Part of a small language model's weights: 8 heads of 32, a variant of Muon for these matrices.
Each number is 128 + 32 x the weight over its row's rms, rounded and kept within 0 to 255. Layers, rows and columns count from 0. Numbers have three digits each. The size before them is the row's rms in percent of the matrix's.

# layer 2 attention key, 256x128, rms 0.0662, rows 67-92, columns 0-127
063:150149062128095141087141137180136181145147160165140097079112115129101122176126111081137111154156088189112117143180131103165163106101167105157100138131092059140159170112135139174163177124049141162135144163162097137126126153168100131134114131099089083166139109091133055042120147084103046086124088105086076109088095144135145098142123087144118182127139123183114149152154099108137146154121
047:064166097161106090105105132100129061130080127138149178186119093121099103147198132171103118119114170066166167104119101124150092174138131187159152126158105129150092096136147148184105125142157115106136148073121188139113167107147139081114168149154117086128131130092103133141125094144157189110156134104183110206167128098135138144094129155134067137124146147074172151143110118085026152168117
047:147144131143219085079191138172131114134183122165141210067167126125139138156172130097110119074144085154108132132090141122042079121145092115119081129152115175129111107183111106117149109197131127163123113102060069132076097178136120122083094147109131102101124151136114142131141141152140164145152178162109106182170121143188097087136136158084079152141151108091127124154142137096163156142163
053:193091103115098106061184119141165200113137112133138097096147107174170144134110151165126147139158165198079100146151141110135131173081134126076123178093065093112173137062140144112197133139085134102082144122161115161096121095101144142190155121089168109100130097113128109114164134158162127111149084101151088155093114108147156130136152179157159176105141133163060106128130093141105209088127
062:081114123149149186161140144165121097074080119121138209134145164074181147120107101163119159145108180081092134123078098150118080135192121170105113073098184166115117091133105102110136083088156137091144118059136153082114088113103132161090205132132121182102166121158117152139119088150185191143141148058144119178090133174143130157116150124108154091129096121104144142098072119152145122108150
071:071145115129103121127105121147071095111065106108110163205154139089169170102120109187156143140127163027145126158135133133146066145165138158133150063138178120163128077125082109114091135072179107074163111118136190073130141121142143123124148130165113164113109128155102124166117095135159122132139120139116150168149125133122163194104111127113088113130118205108190159076118163193104083152157
079:084127120186117135176095128107133100115070072147118208132128149100141122093132125155145170141130165062140124098087103139143066119173135161129163129158178124134082098120162138133126125087169090105088098071171158142153174075152102086134192116136129192096111122165121161116125065136189179150107174132120135186143142165144152179110142108104134107133096175074139165131117175181116101146183
051:150210117094090108096115133115116147108085195153121150159087186124133126161128155104150138140142131097063140158144120131187087170128120134065167068080080151127148161140071128109129144114124145088135168120066128088105076112118123176213122114101125152138139114135105151154091130185072128151118114169087129082148205117089166207133091127133158107141092141132147121094129106150082170145167
052:110142100110178115136154097100130145106107087055162143146133191096085187113109103150133105139140125145124104177119113142104077057163099142115146139105146144108113147073110114085123138099148147111201169129110143102124158166135106129091140147143100109076149115140163167130094106158127172180104149091078113101083162131117153164195167127139088097101073178065084123064169102186127071185093
049:125094150171143120183101149129106113121078116130102190084088135132118065120136149166132148117101155102158064107053116176103104158130068124098151173126076149031136130104159100129134058154150131075086146157133154191123113175117166149178209134133109140100106130157094110149138081158140157146160089160162113146074156053103110126117174145157103144105143125121149138120103135153126098113078
066:156111127108133110082108137130140100133146150161145108131114064161062132187144139081114109141122088151103177115145098082140152126088118143049112116088073114106128178123166183177145152142100113169112120127054105151129101111176173123154110102062070074196140125099131132122135156113077119146105105159154134214152122125111138072134069151094187133145117067148177132157138107109108162083114
061:132101127088120101109112101136129129166179109107158079074199152161140115177147159143138118137105177135097118167209145141170161084094165110102155173134134089110154146153159143154124118149141130131108120173096086179108123141178120098124123148074130037149163105122091106067159097079100110100112050128137112138171096163159166029083101128125144146149171120170114138123145118131169146102180
056:138153115125177123116136110114153200067146150142167173101137156173084091175146128119122075134154135132135145063130151169061103084122126157115138133130082140078078166126114143143160145182054139133092130087194130120111148153100085072154136098115201073112161120093113110059167086134079094160143166057117069194109138106132129121119123130137129133135158085133102134101130092122123169151163
091:163128143093135116066178098136162163155209148122167067040135153122118125193151141052107080141154080214113108102167132112106160106096102109088155156128088122134143143154176103117144153170115148166116143168125070178140120121157129076127096126085126089125188127105161113083150146105110118136136100093131144128184118174141141041160145132141138153101113101152103110177144111118151159137087
055:167123089170155122198115145119132188111126113135138165101057130207116108120171153133183119147147112099107149160142101144175107161127173088088132164113102119150107146114145181117127133159105112144062131108099150187137131108131124115201090086113080154163138137137135161077093130170141082125170081148074082087145177073128144144124118090082189158134112134083154173159155161199144152111157
049:104077071129195098073130136173076133121182082133178200109155033099120170137163157136138122139166082150100143118088137056119157105106097164140158076085150166160112131155105143110190144147113129137170114148090105126099140119137107174163114137088108124097125123109104204147103134145131091121133130145051143147160124155103150176163089133056113159133181125085152119112144160158119103140140
057:113187127127021172165143105161204167112162166125121154114133118183117143151085162165128066157123077175172120088117144149128120091097133119121125134133091156130141142126156147159154159143116135124108115121141129202102111068124060078105145166135106089133248110101133123085167119075115141137132135114077112151106140178168090132130115112118123167076134157155073124147133124127186133114107
051:139191152138170093160159139187074175135126127139113135130158133055151065117157091103112127141138127070135147159067118173072138101097110112177119121152161121096161105173128069129103098124123103106169110101155128102120127207072094155162159111133163124144092138102101162105180114186112110089177150052136134144173175108081123179108101170097076149123085078135125164156094111146111117134154
054:079120102072078129115156071146174035153123132114081132094175126123137154118071118149129089054144081140180168132149133113146101084115131135150111119164136104139108132118118102112127111105185116142153077167171139107126032123151093131034116157146126130148153107114128125120141153089138139121114172159164171087144102199128162170079105117172161137121127131133098131119126151067128132187197
049:132119175096092120140108116102112131116105119122108090105128165162123104100157145122150098118113131104139140150162115127111100088157155159084161136143115118124127123119108189101107131067125128164049084103175138054151194149129121182206104101129183103170139139134146108132113148089101093082123190110101093212164165077126175186153132070077180112117142190111151153139124102125177105111196
060:114079153125190079066130128083160101130161097095157138070095072101106115163159133095088148131116091162081152040130064154100153112132126101149145144129050127147112137123125141200162174156129106135111149102126099179131186125147141085082150111114145096128107122133153117082180099087105141129127203104169091156141150162124111056152148149118122115162121096121103077130149079194117104109139
079:076173115143129132163126099122094099122102132080101182194166087142110075102146145183137131109122188051117126122084164144132057143163144173098141080102187168068109150109123132179133091159189154126117101094185163103110171110136174133164117153121089118150107101145068152154082150116132166141088103148083135176128141093100139138105129145104103148156134161043145114082093153145132104142165
056:119129188145117127139100088120164130175190150144169083077128142023120098137119134064126126166152054162176086107135125153140189091144125081162115153108142142080143128156166086129086158167100136115108149111179100194150140099145146135124106165157159143178125162115143103082159112104139140145118107152159156110142139133126092126173159129164184135106102076146135136178126099109141113095018
061:143079105127144066081153135132143155135149136137125126090103173129116132181186119093074157127149051174103105110126111115125162104160149093103093154106107127156118162148081153158138165161081148150078133129119101205143110162172097104133116124132130121146120144102149101085143075086184113136164197128094105166183130135162079154200139142148121113078139066165109092156147039175170134099116
051:149127144121137082077081144097166172104121171132174168078089189113161158121109130121150092122125087208109131114115077150162107080179103083109131128177079120134143132130092113137107135096075166159088120148049108097150092138126093160092158101170134126068129146151124126115189083151128156137187183122134130113123158130153125153165145065140117031076085106164108138180135102119130109134140
095:137091172195177117083109166125110205063125143102153210098132130120094112113139103131154110138159086145095158117098104142097111125186107121139136098083127140130095087088121125123150101129085129139121141103150154060124092128105138171132179081190113161071106150159145192091165096182119119134195170096168178184103166075109127141141120097106150104120096113087174107129153115187098120135108
# layer 2 attention query, 256x128, rms 0.0662, rows 68-92, columns 0-127
047:168169050146124132100074116168174149142161126137162139161126103108142159189186139127122139119115133146161143137120112148128062096059087134092158087109083135122051136112077144173130134114113141140115130085110170106107182136106083075046113097110098125138166149141139097129175168127129116132096121175206107071139115150109093178143086148163123139071122116157097074125137147110170088144067
038:180141160130146130128118095153103118125134143168119175104163120126173114119085078222079139116131114148116112156111098145162180151148111078081118152058072126102128081155128085110120153156089157143142179095099113113139074058163179129084140120142107120125160085165108144083123177134126080206143129144104162150112138165140106166114099190176132158148193139159100100093114167080149138091088
037:101159166084101111117151143165108122150150071145111104099133180142135169104173124188105146058102124086088137092173143095208141112083107187115160088147118097076128101159147116112132138141136173137129107132186127125132164130168085117129106192088117062095113105100141075189104119200147127095083173175111115158091177100127167175123140128152082145131120138073147130121095093103183145101141
055:103103134143117132118156162055196112058115120108137224084120213073145072160116132077176140113168108140153116145116100193153114155160066164091164083132176118101128123123096144175146137162127114119112145139180126060121054155088135152104119108133101146087117134084140172095125144105100137125162118138119074136121110151118122092119137104103154061124110089136162079091099112136132172148124
059:090164119150100126146130148065180109096143179132151106106109115106107119175173132072201082161139116139156125137080147174065068142165133121130125107131128129166104176076140159186161087112122076137107086118115082111113093147063096108130166093154142174099108189104100134183169119089119216125160109114168111149142089111123118097146120111094168100072068114123132123167131104134083117178130
071:136169049181138135144113148074192086109143128167149182109156169082148105194137099119140137131166099140190132139128097194156123172142094164103182063137156122114097145114114141118113143127105104147135158116153169062100115136134093131057115071119086136137128150093091160112114165117115103122117105172177104152113104175096105177149090121153108094063156099138183073116143131123143156156060
041:074101139175064115127140135074133135101101173124114091086138154151120152120180152101176113146202098092109137125070135130094124176174116174138123132191112082197130090132126102169137069153147146098075088122163143164171198150094116120193153148154178119158082151142128133132198110118145214112197150107126141133112127069133105089140157136131141103138105152101086157140140105141116101134141
043:143162090139185171190152120142161191128188145153176097088084127133101142153170136088153141132129196120124141104105156125104116114127155090182132140088104167124099174139138163223123072085100130138112111143116076086118102130110109076151131091132114155141158169128139083155188068132116195135129079141144084088151154118162128134159163132110077159089092130147094119144143076170112160183086
033:125148106121144073102133135152158124111116109149102208100148175123141113145063120097150137168160127140124104171155119167186109131083070131123169137148120136085077104139083123193133136145109183098168208145123169102158164133092110129067113146136124102132092142166165127072102174104109089131131136123185075148100083170062123105102124131139154091110162072192077108095108146086176161114093
050:129090190079117118108116152147091103167108101142121102109154147145133157112116174176150145141120124141045140181139111061137137165084138140114128118200105040156173133126129081094149133103158148063117128136103109183168203133157113148197112186122125095151132076170150123166122160107116119117123180129070149131108136141155177125127140148140141137194127181106082208126128161105131116093160
041:126149136087100094148181136131121102126128085071150095104116128128126139132119134132153102121075135126122162082147082140141098059122206109167104140110115127106148125136156157055139182081162123121133124155115072123180128067112102121085098137034143165070131126089109152157105111135147173125100176119105124053185176110127169180125166055133139097117082175131146187152120109115085162127167
038:203133117118162165181163087195139167172122117175161131173115140145141182120150093204089117145105189091119095136131113083167176093096095121137153155117057131143098131137186147143119144124124180171165113132110160149170102103187172109118138131100154081161146072123117097102150137146117109167113131172109155041115170167136122173113128152193116158142113138173160137117118122083177111125104
074:179113059103131162113116101215079128159149103129155131108118103125144131103088101189041129096080103123110141114150125107173201096109126106112099156089088135074112129173159099091094185103111186143135164139074147114125133085186132138118096139074119110129180097159135098126100132164127055133112156134094166103142200158156142148133121147153093186114179131139121136091121130116181134088107
052:106080154156078060110107121110036066116115096155132104090168157192117139130107075092164127148144089100091094110156170095166168164135132122119166125202151063138185055118164106060128095137147128107116146108117164125155149088148096195155109165140123114165081132151092147137086140118167132113129126087090125186093114116138140138151084113156154089143115098113099172140135132171129169147106
057:131142125091111091142135151130114136140115140142121104155103043173117141084113150106176122138111147150071128160126134061093123183160131098137095161130094091157171159110133100149178108109097105086158086136092087194107109127122117174232184158157144098103097102167160101164125122094122156133114094100075144178104134120135176055122154131106140110186088166115084177172133126121096125109203
043:110128120097128166197139120157136126082103090107210137110202200099131057171057098145100129160144186126149189080145100176148138115070118186146129101144189142102172169146139090126069147139119100112082140144163128130116095082149121127126054088110088167127119129148103115103118102159122081181101107139124163121119124154122085142112134154150111137100152095163147176090143092140140134134073
035:145119133169099115073134154080130166118133150097163177086156124117147158100135173114105121119100101119183087145128092161114114097151171146192142159126095119160106069119092140179123166146098182107130186162067112166141120146030157171142135149145191109106167128125112172093165142105047157143147091106143125104148104108084085081098133154100106115148162107147084074108147149168161055125114
043:119142080124171183171154110121171110137162140130142082104124143102146137157153134149119068125106131140187184098099129123077104118085112093093133116093152189161152102093093146125111146126150092147089073125146105152158098081118166043066116063156120156129136127092099143127173132118110162149138108178156165121177130100155084177122118176046101150077131167108202120117169142068115110087140
037:113120060134121085122146147084133123093083131151136103060137188095108174158151114132158060177173142108153095110086140112150166122134158188158187140164148092204163098121183137073131113112144112131110117162168096128149152089139141117153088145103129101121109129108138107127138108067116204127188142134131120139047094120131086108139173083148167072135065159123162131101150071093085137127134
050:172116095101144120151101085171114146207165090134121090182113099113165166082118103158050158077091140117093111161173102072131146104137133098121096151112051104112120143139111099128137148076107134108172111101115146140097129146154101150084132120153128087156150068164157056112113161140140072060072131159102176103106182156095168129155119135162080165137130146142073088151169134104142134081137
093:097127104144133095156137146065151119091119142129140102170110085106114146163163164089229083195156147136152128132092139104109044122137139142175135119172127087177121156085184159174184058100145093110089078142165106120146140141091114094116125107126158133090093171121098135156139091089141236146157123099130115094134096119117106110116148102114153084117076138124118161144113112138068122185134
042:155102065125131144127080131173065149126131106131144165111126058117147130131113112119061131142094114117118110162153145151121136074084129126112091120159120161094075186149146137192132168116110183135092166160119138129078141118157105166132121131073161120172183118168133152135063117156108080095135135081100143103162153160176180078144126113150096210089160090158062141116129153206171101127097
054:159082136112149119136085128192084124178160108142076078159098108150143137097107091190048174086111156107080102144174127112136179102165169112104117157078090160125156154163100138085095190145098141139152149120116117157138161116175149159189144134157133089176146075150165120099088112156132060117119135151093173190116152160139196121206142152147111149159152143125129133113135137119151161078135
065:165131131158136177117104111162125110165146106136119152071132202116153114135090070173044182102130126122163097128129108169147194114156090107104149114064138166095134097128079144098085203163092140161120182127152140093127107125147161122117103116112125107171170072097139121065118160144089047131124130170157143123123158138107107165174114154164107160113160122162153077090117125095179116076075
081:178132150126112130105094114174081140187141110144125155118115123188141140127119072127104192099087154106114028172136141109126143148156089070122139105111096084105136098084100125172144105152088146173147154127135156102104083163154140171187170155152115052157143055113140102108120166094079064121112113120091100125097157136116169093147103168163111181166115128147108098125101142166195078125106